Weights of a small transformer language model.
Architecture: RMSNorm before each block, rotary positions, untied embeddings, normalized queries and keys, local attention windows, paired heads, shifted keys, gated attention, exclusive self-attention, value embeddings, an embedding shortcut, learned residual scales, capped logits.
Training: a variant of Adam for these matrices, 538M tokens.
Each number is 128 + 32 x the weight over its row's rms, rounded and kept within 0 to 255. Layers, rows and columns count from 0. Numbers have three digits each. The size before them is the row's rms in percent of the matrix's.

# k: layer 6 attention key, 256x320, rms 0.0374, rows 46-81, columns 64-127
# q: layer 6 attention query, 256x320, rms 0.0375, rows 47-82, columns 64-127
# v: layer 6 attention value, 256x320, rms 0.0374, rows 0-63, columns 64-127
# o: layer 6 attention output (transposed), 256x320, rms 0.0466, rows 0-63, columns 64-127
k46 095:106158088155115122063060155109114129133095151193100089127092040095107097128137137139125123104188124113145141072117156100165092123110174132130130142177155121121142132147149085135096165102110158
q47 090:107125087064090109127200152188149113134105165129178092172121137150142127122122147139111140148111173112088113115136065093099107121121147149091089091169082177114177112134136098102104134107138151
k47 105:068138141126107173157118144104129099184143166069125134067139114084107163119139164122110098113142107126172131114085175133181111136124087136182149134133108108136144118148133031069145071159104136
q48 097:132163105114118092087099066144103103166100137155117160134112129072096143098144131165114153117084139135156186182151182116204129088156157148125203135201103143102145160083154122144151164111046140
k48 099:191085151107078171135111091129121111170143119072134121098131096063141149105119092112159158210112143114120133172145150160113112123188168118075182107170113157112051153138170076140171193159153202
q49 091:110133122123166125117163100156150137113077111158142117107135071132135076142121186119105158139115179099124147145203164131102144141153116128138157092121188116097131121153118102153120140174053086
k49 092:094206135090139094095168153136094151091152170091168099102143140106106100157108124133152044155136088144068144085104178106140136089085077149113184134189110154140081095097108133111147170172120074
q50 110:137118190118116136127092158151120109169111158094141123121142160107110092108123045179081163158125113155167141135147093144156114066221176170120160092129158117133129112122182119123148110092110150
k50 116:158160145142092132092128096174143076168126111113171160117100126108106153088086116154111141239149092198138112085115162107150104170140170076058169090148156138119094171155175156169156202188127209
q51 094:139142143110194091131105140133156113165081185147098099178129150091087113139188130126107143123095114154180124119166107119152108114123135149075182182130125112120095144149228120175125159116099170
k51 101:113120121062136135064182175190098150173136051148115124109171095097068166138116165130126159172063047156120131136119073061132127151160179083123148106109206112155130125087144114200193163128193169
q52 102:124112164106115136092136074114068141118157115108116085128157102131114079195116086054141072135082138123132125129146065149147148084075094177134106134125123097116085163164168135108147101139120130
k52 096:096149117101106118103142152120100125158145107161156121121159118084159111134072127137154095140120107120125114154113112074125189143108099119065103156119124095144158168099094117111083124182099109
q53 139:104162174091181029110082116140080150129098106181144127102090142136128099106090135084118155142088204114153131128116165106075149155056142136056173123172121134105114110189130133162138171087140162
k53 104:192118141113147119049097123097082092163132089170147185171127109141101157095119105154107136194175086168116110090126122120184131156103132112043175105146136133176069090155165130205138169149163156
q54 098:116152090165168132058100107115111146138126157167136133127090076141122084148167157169142134061131159116133142144147175131109132056131114136166196163138110198172082184136146125105087122134138120
k54 104:117066130108099148136074207133151134144144103102104132172147118069114136125095121126118116097099103118148111136090113130102159093160123100129113149067191120124186104085065077128069121153107154
q55 128:114084136079163089145091091180144095142090129158158169137110153176143114120102145118139073105063166126172110150132107129099142150097098116094077148169165098088114069188149176175175186114138147
k55 103:111116169116160085132179144159074174088128131133150077071130098163142127157151106090143129150112089103042134118124101104106141117096120179104170124175129142102123141128114136148116153166142083
q56 156:131130052125079084136099125139163101153070150158126072178125138154178070172140093106174069121060120079117103174155157073085129134096029119121118152146112182128121116152134114115128153125137151
k56 108:136037137167179081190108082068169128077111178085114142130062137151179129107174164127119168113122186090112112170144108109122123133129100159188087183058115139113175073117120142094108073106099071
q57 089:082168136095137119148175105107177120128099197109124022105083139118112105184147143199133162120163163178106104113148118116087094106117117150174128103157126202167100112136130176076154144123140127
k57 111:161138108086121119107150159185169115176145159098096135096127135133090137132105128150133074108124079170114114142106124179157128110081127094175124120116122092123140151089139099083124121140124143
q58 096:149071096129133124163135106161152130114148111210206121098089101118177141124130148148173155181076133127178125146179110077116149187177104129096143131163131180146181090100125132184136128142123130
k58 096:116101170097133176147127116163141100088120170122109126132108106128105103120194100095149146197116072157123163105128086132128117073209113127079169109099120081155150089137189050152123125186193063
q59 119:119103125099130142125108158135040157105159091139060123084061070123111114115136163074124109060131171075117204133153178114142176126123128151115103160109073074125100153144124124161108075163128146
k59 093:082126178081092114131124125120124137143114095161157169101132130108113126056096065083162098129135085151131112084140101136133159177119166086097142083157169111104133178188129191104180130146200192
q60 099:170138155128099132100172151107178163149161158110133000134153133166122181141146163154066130093103127142149105108104127090144084123127077121103117108153110156055191132114152167136130134163143151
k60 088:112115116137141137109179201130105170136122146122116061107093115159107148139151147119139089139153112140181182116122115127141087106102175095151078108126092150145128108106176162161100082128095124
q61 093:163185145090100103150096126177106152123145155107115080123151178178151076156147132055144156206152093132120153138124119173115153197103150128122142077111122115131099137212116104137157192095123097
k61 098:066130089045129126170085100092174156101107104162199134132180141096089097169119151192140121151123178125125136139142103104156109143108136140159090148106135097148095146127073152121146121158082134
q62 097:100156094101080127126095145130167146133108152111075076176139164117156114149165102173115131064139150106155104152147178105142077120190118129107191147146077120122134117077142148113132107126173134
k62 100:115054126130083161174129105175204126156164194132161117084135166124158168169170155122110133136118198144153132151112120122111116141197128125174106201080135144130178139113125093111191126126131143
q63 105:131147141124191162104088104131101082140168093115128089107150129073116173115142123143103082179083097133121185181126081100158146101160136144093134087181157112159095167143160104126071106169106143
k63 089:086153139147179158178126119116171101186118185116121086105138127081105152152099162167166197084110113097110132205145158109141111120153061149122211081156146146133114113139188151137105133147081192
v0 098:112149111139085115136183164167090098085177115056122143148089169126111135097125094117146084093111148120118131159058062136127100133098128178106116156152101147135073125107129098130189112080197131
o0 098:083124150132139079163116185176149122115158155121105125147118164113133164097140151099181123037084104121173109145126174125130134136106073135141085129193114080167049155164128059101152064153130129
v1 098:134093080132058088160167063121101137150145170102175167120161087121078103087119077117118130070101200099133173104090092186140180096063099113078111139088147103054139119126108122144153160092131182
o1 099:153082139101079097154105145134108088121156124148156138084124159103089118099154110155190133061146168103098138160131139155154147150121102119108119160144140128064117124171109126110181102156151085
v2 097:129150117108119078106113090166157129157084153127098123150134125147142125131131163099130133170138134070112117164138137064129110106094128154182145130142084090130124094148096086088136133129128075
o2 102:125098134072119081053137141110160075144095160094146110214154092147126134156127142145094115123132106095136134137128146088112140123125093155211173169119096157188148140171103084141125112140135099
v3 103:194115121152152097084088085159119141080136152173179161124101100135139148135125093119121123098069175180069135105137100107058152190070102164077155120092163073096111140166182136108107152124164101
o3 101:212133109193215096138200132154094101120135150131171126127116148122155106140123143109196096083126167179080108116162149111108132150122124122098164142136120085123068139146167131134107165149089100
v4 099:155128113131181155137166111071115107089133169102089157148158100144084169122161094117177143155165092092159164141083113119150156163113113206111147110136101166129079153112162084089124137098135162
o4 102:112118141181184160124113142086133135116066132121123151110152149103092193123164057155103122118150093148152187128080083134140152161091174172099144105155144183145086158167097129078175071121124097
v5 100:154100142079084131092152127142105169153119149105108141150167139108143149158135063104090100124133145139136120162129104133114095093150059091127174138144170128066135137144180119191189153095153135
o5 103:173119113062154153106145128091136100146118113181115190145141150133155143113065129112088079124096181166091190140179125118139111090170119137141171172070154140135102136127201165128146141106135152
v6 099:149161114108144088124118159165156148121151121131103142108103159176165110158119120123119108129179152096094123137133167140123165186084103151092168100118089123190152094146100154100143146116108114
o6 104:118123112133136112122117102167075079119141143131129150151118124190116077126126099101177145086163105152078114157165105132130165137122052100122180141148105124118172090129130129142128195119128059
v7 098:101156167106197063162121152179116126098098106148147153144062139138151102111139134134152165107154145123117186137188109087121188157104105126069101118104129116111168142121176134106160080112103097
o7 106:152170131123158077162149184148122130161111148108115103155073140149128111145100019117186127120107112155179135126177139084147164138114112100102106138130102138122192131148106170078150123129156072
v8 093:148120108095097151182103138125155147132130102111176086086172150119170140122146108124141079127136120143171136132166124102151111170185151131171144103116126083108125113072130158196127160078135204
o8 078:125126113101127146146101109115151124180153153119142137114201097131137139121111111137171118162126086117159126124160122117115088110143184115108132152108165089047155140083117117181084130176123147
v9 096:144052133139099160151139169124098192151069151117114089129114072072156123131075109132071078119120115100154144085172148111154089128115118162108131111153169139091157132057110117107144135147112094
o9 071:127138160104150160140136153116125065172108114107158049178082128088152120117145115110119100123128099067140132144129148120194126151114100175158136132136100176162100146079164131089159091105132083
v10 103:125087097157099069134119167112141132074135099176133162154077107112153093127091091133137147086085198141146113135159109142142167100105085086082154135144192118155117104083103147090178133138205140
o10 110:115121129142046122182097121103105166138088067145146152090114120107129056111128041117166127106056185161091158131171115078125119090147115138126133115104134093181156140142110183094114121182164074
v11 099:160076119168134167160214101086143149069196151109126149122095085136112130109114167119155144122153163107126101124057078115154160142158102156075077112118125127102133134102116170147134112091138168
o11 103:130111146146084150152137116105161185082132110152070184145104109175146124108185131147166122174130162119098145085060129081158179139101139098145127184099135123161140128151106194157132098160109156
v12 088:059139140137115074079139153189169108179096110165126132095128088120152118116082106118125114094108106077120086132122157111137076115128131132147116151121168091150135110093131132137052114111105097
o12 086:109086145131141086126134131149124133176091208153146120164110124114161176082103121155159094124137108121124048120092127136113149178151108048131104141123121113111179077086113079124078105066123114
v13 100:171112129156084129125115150109116120231127178116126149112155117173159100157139113180153162137063162087132119154163109140142101119141137125149130158130130144076173137147101092172189126095077094
o13 103:160148175107119104076126147116174083169163188142109126125142126172150084138136086136147141135125125136100165157150083144150077069133122154118145191095157136094165075117175143200130121151162141
v14 112:160094047078126116117175150137144128092166093141113179141116125151167106158152101158104181127156068136191086090098096190131154137183138110119137183101148135157139105161112139146095104143160064
o14 106:140123142157118156107171129137122163131166110198077180127097088116132102107129124089147137085111119159144053127133134114155164130097157086199141124167099148144098130147066127098091165144108116
v15 097:146108140168170123095133104155124118133174127134092098114163096145088157143135121118115092107148123130120132122158124123188156147068194099135134114195141097075149119190098150104119123147186186
o15 100:129139105141131143117067130106181105167173122130133160076148143173142146160197171115140068152118151120147125097124110144200141130113096168121087101069168142109088141152126159102142136135116149
v16 091:073088120157097173107169147129097096154060040146064106118099107187151106160093114108133081082101115183100103063128145146147149113111082127135174083146134108051163136164128107152093123196092116
o16 091:115135176077126124102157144116112118168154080184098099136088121176143097098113108090137144071158149135069055106125107131155191131126103108171103129130117143120128073096061172087138141142108107
v17 099:113125130115138193162166146128122110103127119108112088147150113066093122126098110115154185192191069233160101132136121122153157160149126074114116086107097154108135149138119153144169099117100068
o17 095:081189119136172159149194120135120133123153116093119131182124123103070149180134121129085094150185119146159089155112151085140128183117149062131118121142120068125176095098092172144197078110107131
v18 091:143092142160122103089201132114134149093166163147138191116196113073154156092113173155108121199109097082084123150072155085128100125140140159110158117139065134135172080095100141104105100119157224
o18 095:135105087160109168078145136144154116175143178125129139106154132101146159101121184137114112129168107133137193088127123101041095114143102169132084094121106129087153152167092092130062099141127158
v19 114:143130136076110099099103107133155116151139157101148192183090132134198135092130103158087085165081142117161161136139154138151133113147120127148082194186138079156114106112122077141136104140097103
o19 105:127058116122138080135154132111143136184124176107114150156140085094171142105097134094063133132100096107126176117156175140126106098108119115193132129119083117150126122127126054109079123099086078
v20 098:157119162155137126126098157144132135169183137149141181172131079129153139118153163143117126128080099085164141127173111142136166065155106141169083154104128124142158133079158116165085113096109176
o20 106:098128128147114036102080152150176113231148165128105089162139109122161130114083121140169116060131090084158101110151073202176118125104132166149086149114098113155130144172119071145013065097118132
v21 105:064174144182150172172091129095140115143121076092170073168132110117182119129081149131078118085160115178175124131117131124134058099142135092179204046117159147195174093105169105121077126159147163
o21 107:062150100158107161119066102116099169163082048130154125172124077122106124176114171182119116092130089104121101130130122155127112156137175078156185065102147128156152087090137180094140153100144156
v22 101:171116099189116117129180108142114142139149117185124127170149106132159125150070179096169085105061045098123126145134100172144208149130095092113134155138099133197153172160073082130060163186057151
o22 096:102107105132096087181120148117118112130185148191095119114120137112167153150086115155133133112115088152133119103165110169072141134115093104183068106095158136127131104170056046120084115143062114
v23 099:102124133099134100101059104103166155086054139162148121057148147144127101159116169193137175162146120124126104135168158164133140068098192170147177084108150135129121131079131166178154098113122146
o23 103:121161063093159133114095135122107107130073157094142111123148093096125085131156147141186141158089097092123106112153133060117052091205177088114146168086118166134184078065138179146178165157149196
v24 095:158104116200144207107184150062146116195107090128097167132186110189087169125147163126147196151155086153104080096094154138166147159139142100149145099060149163140180169128103215125130105160058142
o24 094:099132182199154162092193075117166123117101140123103136101100096159107074068124152136155166194178099111075159115098107177144186124095172121139149120125188129070174114148102179169086140102089145
v25 100:128122175151114148142167125113132125164144133093138114066112137114077143073142148142139066095157171121143164122076101122165109115113148064127109161124126118126191121100135123168105108088180059
o25 096:114163151147098133144113102115154170138139206093150110098143134108154114100206156132129157152187158104150136069096159188135104127120147131085087166143098092107150108090183141174111135043141166
v26 099:142155118105099091157117140194095155182139138118130130118149154071057166100114131139128184170132089166118126132136143160108140087187190146087100106102094149155158107084110108140199091163106082
o26 099:120153094144125134161148123176102077140137177087146126098130166045127135054167149148097125137165139108146152123149093129165131162103140155077105118116126114129130122111115099107167047112104133
v27 096:153094137110180164131151147134104125077092137077117102100130104138139161151151111129164115149115159164164144120111172127120227156090138124141133066155156163128105155105108089101174158150083163
o27 094:082116147074122184189095120136073130107127101152103165068161140173114125136114100118132105160084126120091144127113153108185148117106117153128162087112179105172109092082085178108193104130118153
v28 094:125141108068153115091086082162148146100095154162139147128163141130077145104093130168128138121077159146149103087180146142140108077119166153128121137156159091153137140161107148179159136125117093
o28 102:192153090113149181113148079101144166094084174126146145072118146122126066148177165104154150183107115109128163087176146075141103123133144139094147147099136166117147120074163180198096158127126135
v29 105:122105172143153139127103045105131102103061120172131162115157119121087109124147106124126147121117122145170124139140141144086170141157056073118162148182150100170185148210063061149087188170100119
o29 111:103093146093108117110202109086167095079118090145187127119157154176117068130076088166100182142095134200090150193190144136094127115145108117141153140100187116186128149192078104124082161116143099
v30 107:131153160156178113134127164075082128135111143110082140115076109140078142147161117124111064126121121108092103128115114133156144107147127134080077095146080172171115140144129038108134138037171115
o30 103:158127121175160087146049147108169202169110074165163138112141144106109155101148098130140069158090152133114147115069135168187164127079105139176134049199114109216101162089119126090125119097130106
v31 101:133121145109154140185138144159084118132133125125149100104133088151172084129104107098117159121138104081177159117143169110083079131150124153050159093142126094190179078112115124125141144155135135
o31 073:150128149135146104159159173123152116164101110097158095188157118176148074131170149087144101118105089133113102140160116117183104143136075149161173107169117156136104141103114133089111145110182123
v32 099:083140122180095114119212138106143175124159098162155067118114144122086122127126167122125118139123088106154120091071134127114132151101126073116130102115147122177158109144122135071017144120085162
o32 099:077101102106117169185169165123125212094129085188131129119080121113122112180109179164180146128159106173108078121110199136057130171129120090129105162116149103160196122157090088117139141088083120
v33 098:119153159087144116107126111186120146073190108148136120051163123128176164132136122078122122130143210123204132145164168083085147050182113138136153122067116123084152038105108149152131131142118121
o33 098:144079116123175147115162160137135072139158157123066108159211162171122130079142149151140076123136187087149137152147100081118180064128104067108199166097104146145120105172121070121116138129153172
v34 103:121127100088095160143229108118169170125134123128147162131122116090087140149127197117122207200123136133154112094116169165118133100078166142118141156170121088077141181124104188154170127147132138
o34 095:118131071067128136113192098125180153130146159153091130138141108105139139150087177108113180140168142122119126104067203121043142146096139104120095198114100151124157132135055110144140125121097179
v35 097:132159120124106139101182120149122154105146162127059147127130072127141162141125148108125135086117148151133123106116161120122145070113118129114129118143138083071155127164158145180107143112119149
o35 093:132104132092191176138181163118157112127127123188101140135121088132169146162106163092161127133121173164090093111139199090099146133148124117170129123101077132183144145133175154116125137119103150
v36 106:119161151222134154153141162148177146129155136096153111094126146100140127135065137160160094106127067161123137110086084174124087135150170161123124136132163129191149135081126155091050168117126158
o36 109:098169146178101166171122070132139156099102122177144097096077140088203113132104077165145154123115107143182121095092103150113103137093168141112084125125108120120131164149139131118065159106046140
v37 102:176078083116143119108085087044139179112133134190151129130111149173110121140078108107156106105086178107128144110123074180135152092137075226137170102114146103128167091145146106059098120118137159
o37 101:162086072140154136162124096100149130116113075185176150112151153135062122133124155120168186059092135131080105153162111155107106159173135154184152152132108153131083110152162128098171185160102133
v38 095:111125171025175159139116073164099114065051104158151085049127145107103153114128098103023091140144168099128093133150170121102122094170114201147116156194233057115068126099102085127160139160178186
o38 098:105111093039130097163159124077171118133110131122147068083208102122142138140169093172106137154100167053151141181144201058113140092123092123110119129162118151144069140094084064084106086131168201
v39 099:104187122097082118169137127131145151074115118091093083090178071077143107129168098165152119113130083098141151101138138134162142134088111089115177144112189097119132121090097164129142123132128115
o39 096:098164184140103149142108111122112047154170141074102108161167095072140118123162118105154172097121077144139112122143133124124074144114101085129163097143122152116149120070088134088202145155141113
v40 109:117143136124111106147106112176146178196114077150162111123111121149122108165093096121092154117112093170143134148183160166130133132143075082137125104116141153156180176138158139195153163101109102
o40 113:172148085145095085106069115108146101153110103171163131104120099139120067123140102196145144075104158153145048164185080139151129132148132143158082125158139097138177155141158140147143181111154154
v41 095:126089144164059121207128152134149180177112130099117096154115142179184108135144130095155120126125132099111141165175116136146164119117115143165170109086083153084112166159149186126163133095149141
o41 103:159160162159086106123118127149144087150139116125116110175056122159124107147113110107154119132119148123153165156095065108124140092140126191111126147069123193080127162151229173172121099146132131
v42 098:107111082134161092143096115111130141135117087145129152096155182152120084133105197092153130182079113088066152137117130097098114089084109194122148107177129131181156114143124123166091141117172139
o42 087:145139037085134097125094158108167167112146133211161102119140167150083142119134179108175137088123134131159124127164118142083083097165089156189120136168091120165130120174113093121084161111172124
v43 100:125200153171158155078174172146132154116181150094119090066186073121177133122141105175127083070089129120107128084138107131108101077139157101119135136130178138148123075142138132171156187107113179
o43 103:093165222179128184091116115213152074116157197170141097103119124169201125095132132142172117120097142103151138114131116116154129112099135101102137134104129083155152136097158137144129137103093167
v44 102:083052114102112134104110113161121101098153138085131137108129156056123100130157083057189110146104092133158143111110100126169143118159165098139130130108191164144182099104122157119145124135129175
o44 106:118146121164110108117091153091155158140163177090202133141146121085109146142194092160097086130183151071123112069131119101138149103149161109119110107062154130080169074123093149098121076163099107
v45 104:090083075110123131139152193070137106086101146159071103113162104143074144139128135131115137103167084120183121135151092100133098070110070081136136134129120133162054075071066110028136088110105101
o45 097:109097107113141120203180118086118160116125072081126119119086194088096135164093100148162087134151071110157121162101170130152127101127101069125123124130115166147126114050130102088218159094140120
v46 103:134077143076099134166145112172129124190173065132163098129066150083137095118140094151145103113163166097147176113168110159176123147142122134059134130168124131070176146117108116119156094090188105
o46 106:168128131111078090167070140099125120117120156082120099129126167113144182116163121135133134084143195106142128145128110089155107103165108137102091124200095105089148155049164127106166086144178129
v47 102:064116143102188091126093189131092140141064213129153097158088104086117095125072120146153125061135119143105131159081135090133122136098119111151142188125168112125121117090135178143131104157147154
o47 104:090135098099100111136129146134117152190093155188150159173132116174148091104060050129108139098138089116137110110174121099135170127144116096142136113153143165092050169152164165158185069163166095
v48 104:112153126201099093186174126057103090140126171103127140146147102130129147082147140090145145115144052109126117134111107182124085111126177163145116152077095109136127101071084142041167147116121112
o48 094:111079195188156137173162125135162120086166143058130130170095126081095136178136172158158162091167083122117107138126139146128115156093136081170113159131087129156178142120074104100130124106140113
v49 104:105069125093141102162089127202158121153139122101078083167157096113136106152089148085142075124113145092104160153193127052137160155157075057144139115096059163126139174119148128187135152170130157
o49 094:092149143114122083096117125146131087164198115082126107158118171171138133117086145131071044162139073138136118129115070121069121107092105156169117080131135135135120142103178084164156095080141110
v50 095:181195143109140134186042079158158168156186138143150103099107136119129108182123146123131135143109146105141129126154055159174122118203152135141104128183131127154118179136089131161181179117121134
o50 104:160176143127061096103032029108193137138170084139127111116159158138161090150180169092084156139058212088162132077116099120116076035133149136112070126154103189157110180168162123112092131178132189
v51 102:100114184115076157119111118076134094119078045140134059117139167156138136151142143122134162136149085103167077106122124144129123174160064167131160096086143122163130177177102145120055117096153171
o51 105:151104122126107166112152149102127153113076078134128082152103098114113137141164168118154184130119098122177049158106133170140147179147128118105100120183157187097141117154114112154048123108089134
v52 102:152236144120103126205160104156171112125148133112138120141100128083120131196128118112122227161165109125182094152164111176144132175175176149146201077160096132107178091120118097082084142165060155
o52 099:151106155147135201148155089135155085149145092065140165142143113084113130134126106124045165126090114142127114143124153052094115106143167162114095104094135195112144113133074134102134143187092164
v53 101:123115203091073136113154132126170188053180113120165072094121089120158099155142134065130141172167074100165131104176092142129142114150120152112119127148164156116078077137096110109126139130141111
o53 106:147110155122071121122122123199148144092129059078120103180101135107185116101088134184145092157094124109123083145059159076148037058135116089095096148145135124194132149146137074132161121095085121
v54 100:172081184152182141153080104122101136108048112130114109153085129084165130124077133128073150119144111191128119191106116121148127185113099114165072088170126106101072154132202071111164172149096115
o54 102:109185108071108081146118171143084110141092089114150139146113123134129150167101117175056086096164165099099143161150163093130116120130134117103122116177146137218133128185110134157151125152173124
v55 093:174127112161126112080103126149085138121120088135082174138093152186152129158110150139116148157201132176124100143134116095135102146142180144154143138134097158114157119159167089172153123087124116
o55 099:155165073112180146060124179157107154103120087170090162149153160151114156135097172117112130152115117138130128136155103135153109070213147144165145116172115146169120152188171137146094143145145110
v56 092:143074145060118104112155090137123111149158109100135162084169121120110142162112108112146170125074147109109137121136149155109086177143176152159165162098106129086101159136184198194090148139183156
o56 090:138115118089123136058104129123176127110163108145145169078213060127106149101123136126141149080175175149093118121172088150135170162124176142131096143135115160111127167132138139187114127157129165
v57 105:107136145142168156098125128188107136099116157118155186081160158113128180103104145139128157143151141157178121146098183064115083093136172076113138135096134160073151122054109161149110161147056171
o57 102:155127088104151177143178138094144112143177095082099163111153147113127127106140113159114123186130126099162180172116130109093129081104137118105167084106137207074088119099157137185112118115116169
v58 100:138155119167089104156137160142105126148089153093082170183082155156165164084149108155105157131153129145120129155094093100155126144152144216142127167093125133106133116086079112055152105102117096
o58 108:163103153165122130112109163122138087093090160043117165107114143125146155086128123116108171147154136115169161129107178092168150160122132155138152139144135130117096158149175134103171075186128095
v59 106:197195112158127141131103066128095100161152120118181135130172113121175163153128150085129161104109157137075151147098148164066155125112103223126172074143129106144135082161124131057167156178125137
o59 110:179117113203177126142115110104096120129142170125165095088220140139082095125155181132118146055110157151093168112179114177170149107123114205140169097134147139152075137167142136123135137161092172
v60 098:121108134138117115082110142051164148089076132098112166160162129128133121124107106117135100157157133101106141137159136145165144088035100115132147147157128093072164130067138183134131088126126138
o60 105:100084100110165121137123113122116094101117076137094107178112147146142133140056103168160106118157038145076128097122166140102125075148122125151127130126122124086130133128121128088181167085171067
v61 096:108143160108133149139089133129118124142136151072148054084146129097183136154128159116137080145155080134152120152104166072173129137176128187072096068181122193132152091084105168061140106126095155
o61 098:085177155193165167142089146164132157145089156077160063143152130112114117114115106110117054161125066093162171104120135112136119077096099137107173061145136149082141130060141141096175134115133128
v62 100:129051139171133137116101117113116132145108124157173177160116125078074149131158136077104105148190155043160140146147103100175115131096110124179146113158110186055186141089141159099112102151116115
o62 101:122082053145126093120087142073145081138140089105140153133140114132073148127078164172063119144149187097177135178065121164143132113139129162107125083202125079081085148125133098140131123172189109
v63 104:113135105121088108132117156093135110145137138137123091178111153156160119155124096041179113105091143128103136152129151136099102154098080082119160188083089099099153120130198169076084146151186098
o63 102:161110130163168157126186127141135142152169108201155136169098117129083127171081129094114087111106109167096117154120054163082136128150105138179112143088064163103114089126168123110091146073149078
q64 103:121115150154118150135120085083130195074117125149110115126138142183143100125138145116113151125145102098188176099173174101174114141129097094122098133083152072109138202114076086133093113164078087
k64 082:121171157105098143150106139124164122094114096056104092123116086074142094081087128165050159152167156088099106172141093106125087128171150143130140111132122090147099092078098182113135144080117137
q65 093:158145121114065134154102130095186158105160089099100074077125117092186127082098146147032140126144143125132169131145112112154156114190063143147095096111139122152115173114068130067098084087160130
k65 098:145152180125120144124124090115103157059086128177109123071133062149075116146138149110102127179106113103121151142174163031141097125128152166085087134134127086120131192086149096149129162199092082
q66 089:128107120130159104105137187177115103153147119136124179154119120090080132130129114117219117114097142145069049175141139123096107138106202096101201122130138143109139059160180170140148167115106163
k66 109:154101114122134100096095155176121107166158108153142119192109203114169175101173145104157089091092106132116098091082129197096158123178095099122159147106134151122115121168160146169104128136124157
q67 095:118115143148147185145155143125085177154113148143124145112137100115075103187153159050165109152104059126184119150134119118192050130099161117158112154088117095128141134110142117173150139139084091
k67 079:176117171106088095122120113135150127102138146086108107115106064042120144099102105124104164134118180071129111168134120097093116165154098145122145134167123116124129151091098188128107149134145131
q68 099:131119126152100164174107115108106177139125149100104072065181108127138133127140150084083113164137084128171203101138080110215119118183126129185093155125151051166162160089123087132112088177110110
k68 119:137163130182113113148165134095098134119085106118089121087116059171115082139092133145079173143136118127131162162152130080118137198095143135118132113151137091127109168112079122133142158145084120
q69 081:150129119113106163099082076091132121121113103117145072136149159140147170083092096178077136168146125169140155128132164107099136133129082139121066110146116118156130186122102097048117095170166126
k69 079:084072077133122149144140059118117122169107102138124085085173163141145109156180192089103071101134130163158144086164120151115110126120116117120145146150154143114129133146128025171213107109103162
q70 085:084131123102094189084092059110157145118165113118150111081130129163122182093172080124099054096104119079144173137120160124109130151130131107137113119163135114118119162119082128027048086156105140
k70 087:172152084115167090088126144147105111144171124114156067121201139134161110120075101174085108133094076189136151094151123121113170130120144117079158114145140194115113089082115103140097106126142196
q71 106:133148145103136083102132113131129144135112092135114164149061178132126109069090109095143141117101136102064087133118191136091164139112148135083108041109123166117104141133177133153172154134158149
k71 118:122095096109167101149095113159140127142128108138162132156113173163132139102182114129227085116074137098113110099078146147086157136138127090133085114132147154138086100157157115159129120123135127
q72 101:142105159167097116100166163079124154145165195158132119158145105116113115188074146116141185094111137096135099108140107118146032143108107149202135129052101101109140170131183095132091158126110106
k72 140:132059187162115114179118131085118145100135138109107097074109049133107085142088157140097152130153123117156187088154111108173089166148133172159069147139164096096180120156130120117137133089137095
q73 081:150129119079095129153098097118131130138141172148099074124189082101127090128144160066094132118116160122182159105124062098137118041099144115131114140190141126140126155177124090127066119151127155
k73 092:146121134172085125117161097067117108162114137136088108112181107124129087103134102130132155151150100133113195150109100129131159104134160120102150106135119083112170142124107068106148082125072185
q74 081:115126117107138111103143092174120145080153063128120170152091130122138149095137132139189125165124066175094093145047141162099166134097185100120074088057103160139096136136153177104136165123132135
k74 085:129122116084163079103127156155148122141103156134211141166105122156140120122177104160140079082079133152091107118067171134089118084087103099152080083126110155119109108118124138122120100118166144
q75 097:103093134144163151182143156091093136149076087168114147071087089148142096167088111148172104186155161078121130106142108085189100130127094178137129105158160118102134130115112131113187112084117134
k75 142:127101146128110150191151142141107143093118081113070122128148062158124071150084154092084161131180139105151160113161120115132123139123139152149132127138153058075119143082091138120116167125122097
q76 079:121145121117124115117121145128169094172090116124167153060134134108130150071166106139157106138082144127113127161151150147180215186137145130186127111078097145113145137157159135151091139077172120
k76 087:112152122101133125061121163142136116080120118181175165108141179092153112130190095138197082115071129163095033121138164152135119106105170108166119121117118166155147150198204167148120084090212118
q77 096:095073173116102143151167161103095186156137123177120160077099077146084112133107110137112104110132101146138164096176110101153116139162142132143119142189139114119233129107104149135195092112188099
k77 167:131098144127125140209160111140129151138111149103069096071085128170113074174077144125088173123170121128116134119160133082145119138147156144166124169115129085122163113077074088122170137099136103
q78 096:128114121163146131130121157112077167158120150107064085121094079112103099132151151103076106109113145098166114112140205067175068082107082135148159135202139127118104143098116168141103108103150099
k78 103:140152170195056111136162056104103170110158083136102081153192073110129080141064162087096126165158101112138166096122164104162194136118108097079169114114132107114162157094100158112126154141068105
q79 079:206134091111104121064150160148138127122095178122132143132106181147128147157120178101092137166120138141116067156115102148128127173132100157080180183183118140167114077137118123116103140101219142
k79 114:122177130146101094069148108132136091056166121150131137192134121108122195093170131143171081134082131104128086158105139126150154102150099122108158157092099164174114119161153162111121104165183153
q80 107:127073149160128105133129179141126196142093137145125143117078075121151088144135109133109150140129125125126164117175097124169143086138171167160084145144136115149140121098139104195107140116131114
k80 132:095091153183111156169151118103111182142094128135078129081105072104118105163058119135080155167187165126112133122198171078143131136129136102158137144121137082119160146081137112089140121100135123
q81 083:121083186090110122167153169116129150143114084165111153129108109107122118183105122133088186141125108139075121089200171168106137196145091068078126117161174108111161088115136176163079137144195116
k81 087:125144127173090163141136088158124136181115160080081059188094155174133188190163115111176114122123071162157110111091177137142149159103134131138123131083127048206129127184136114118142143157134129
q82 098:135136103128069130085123147085114116122062119075111159108087082134135121143078169118148126124133145084174109088095110066131098087126137145102138095192107119092141126099104170140168088150144134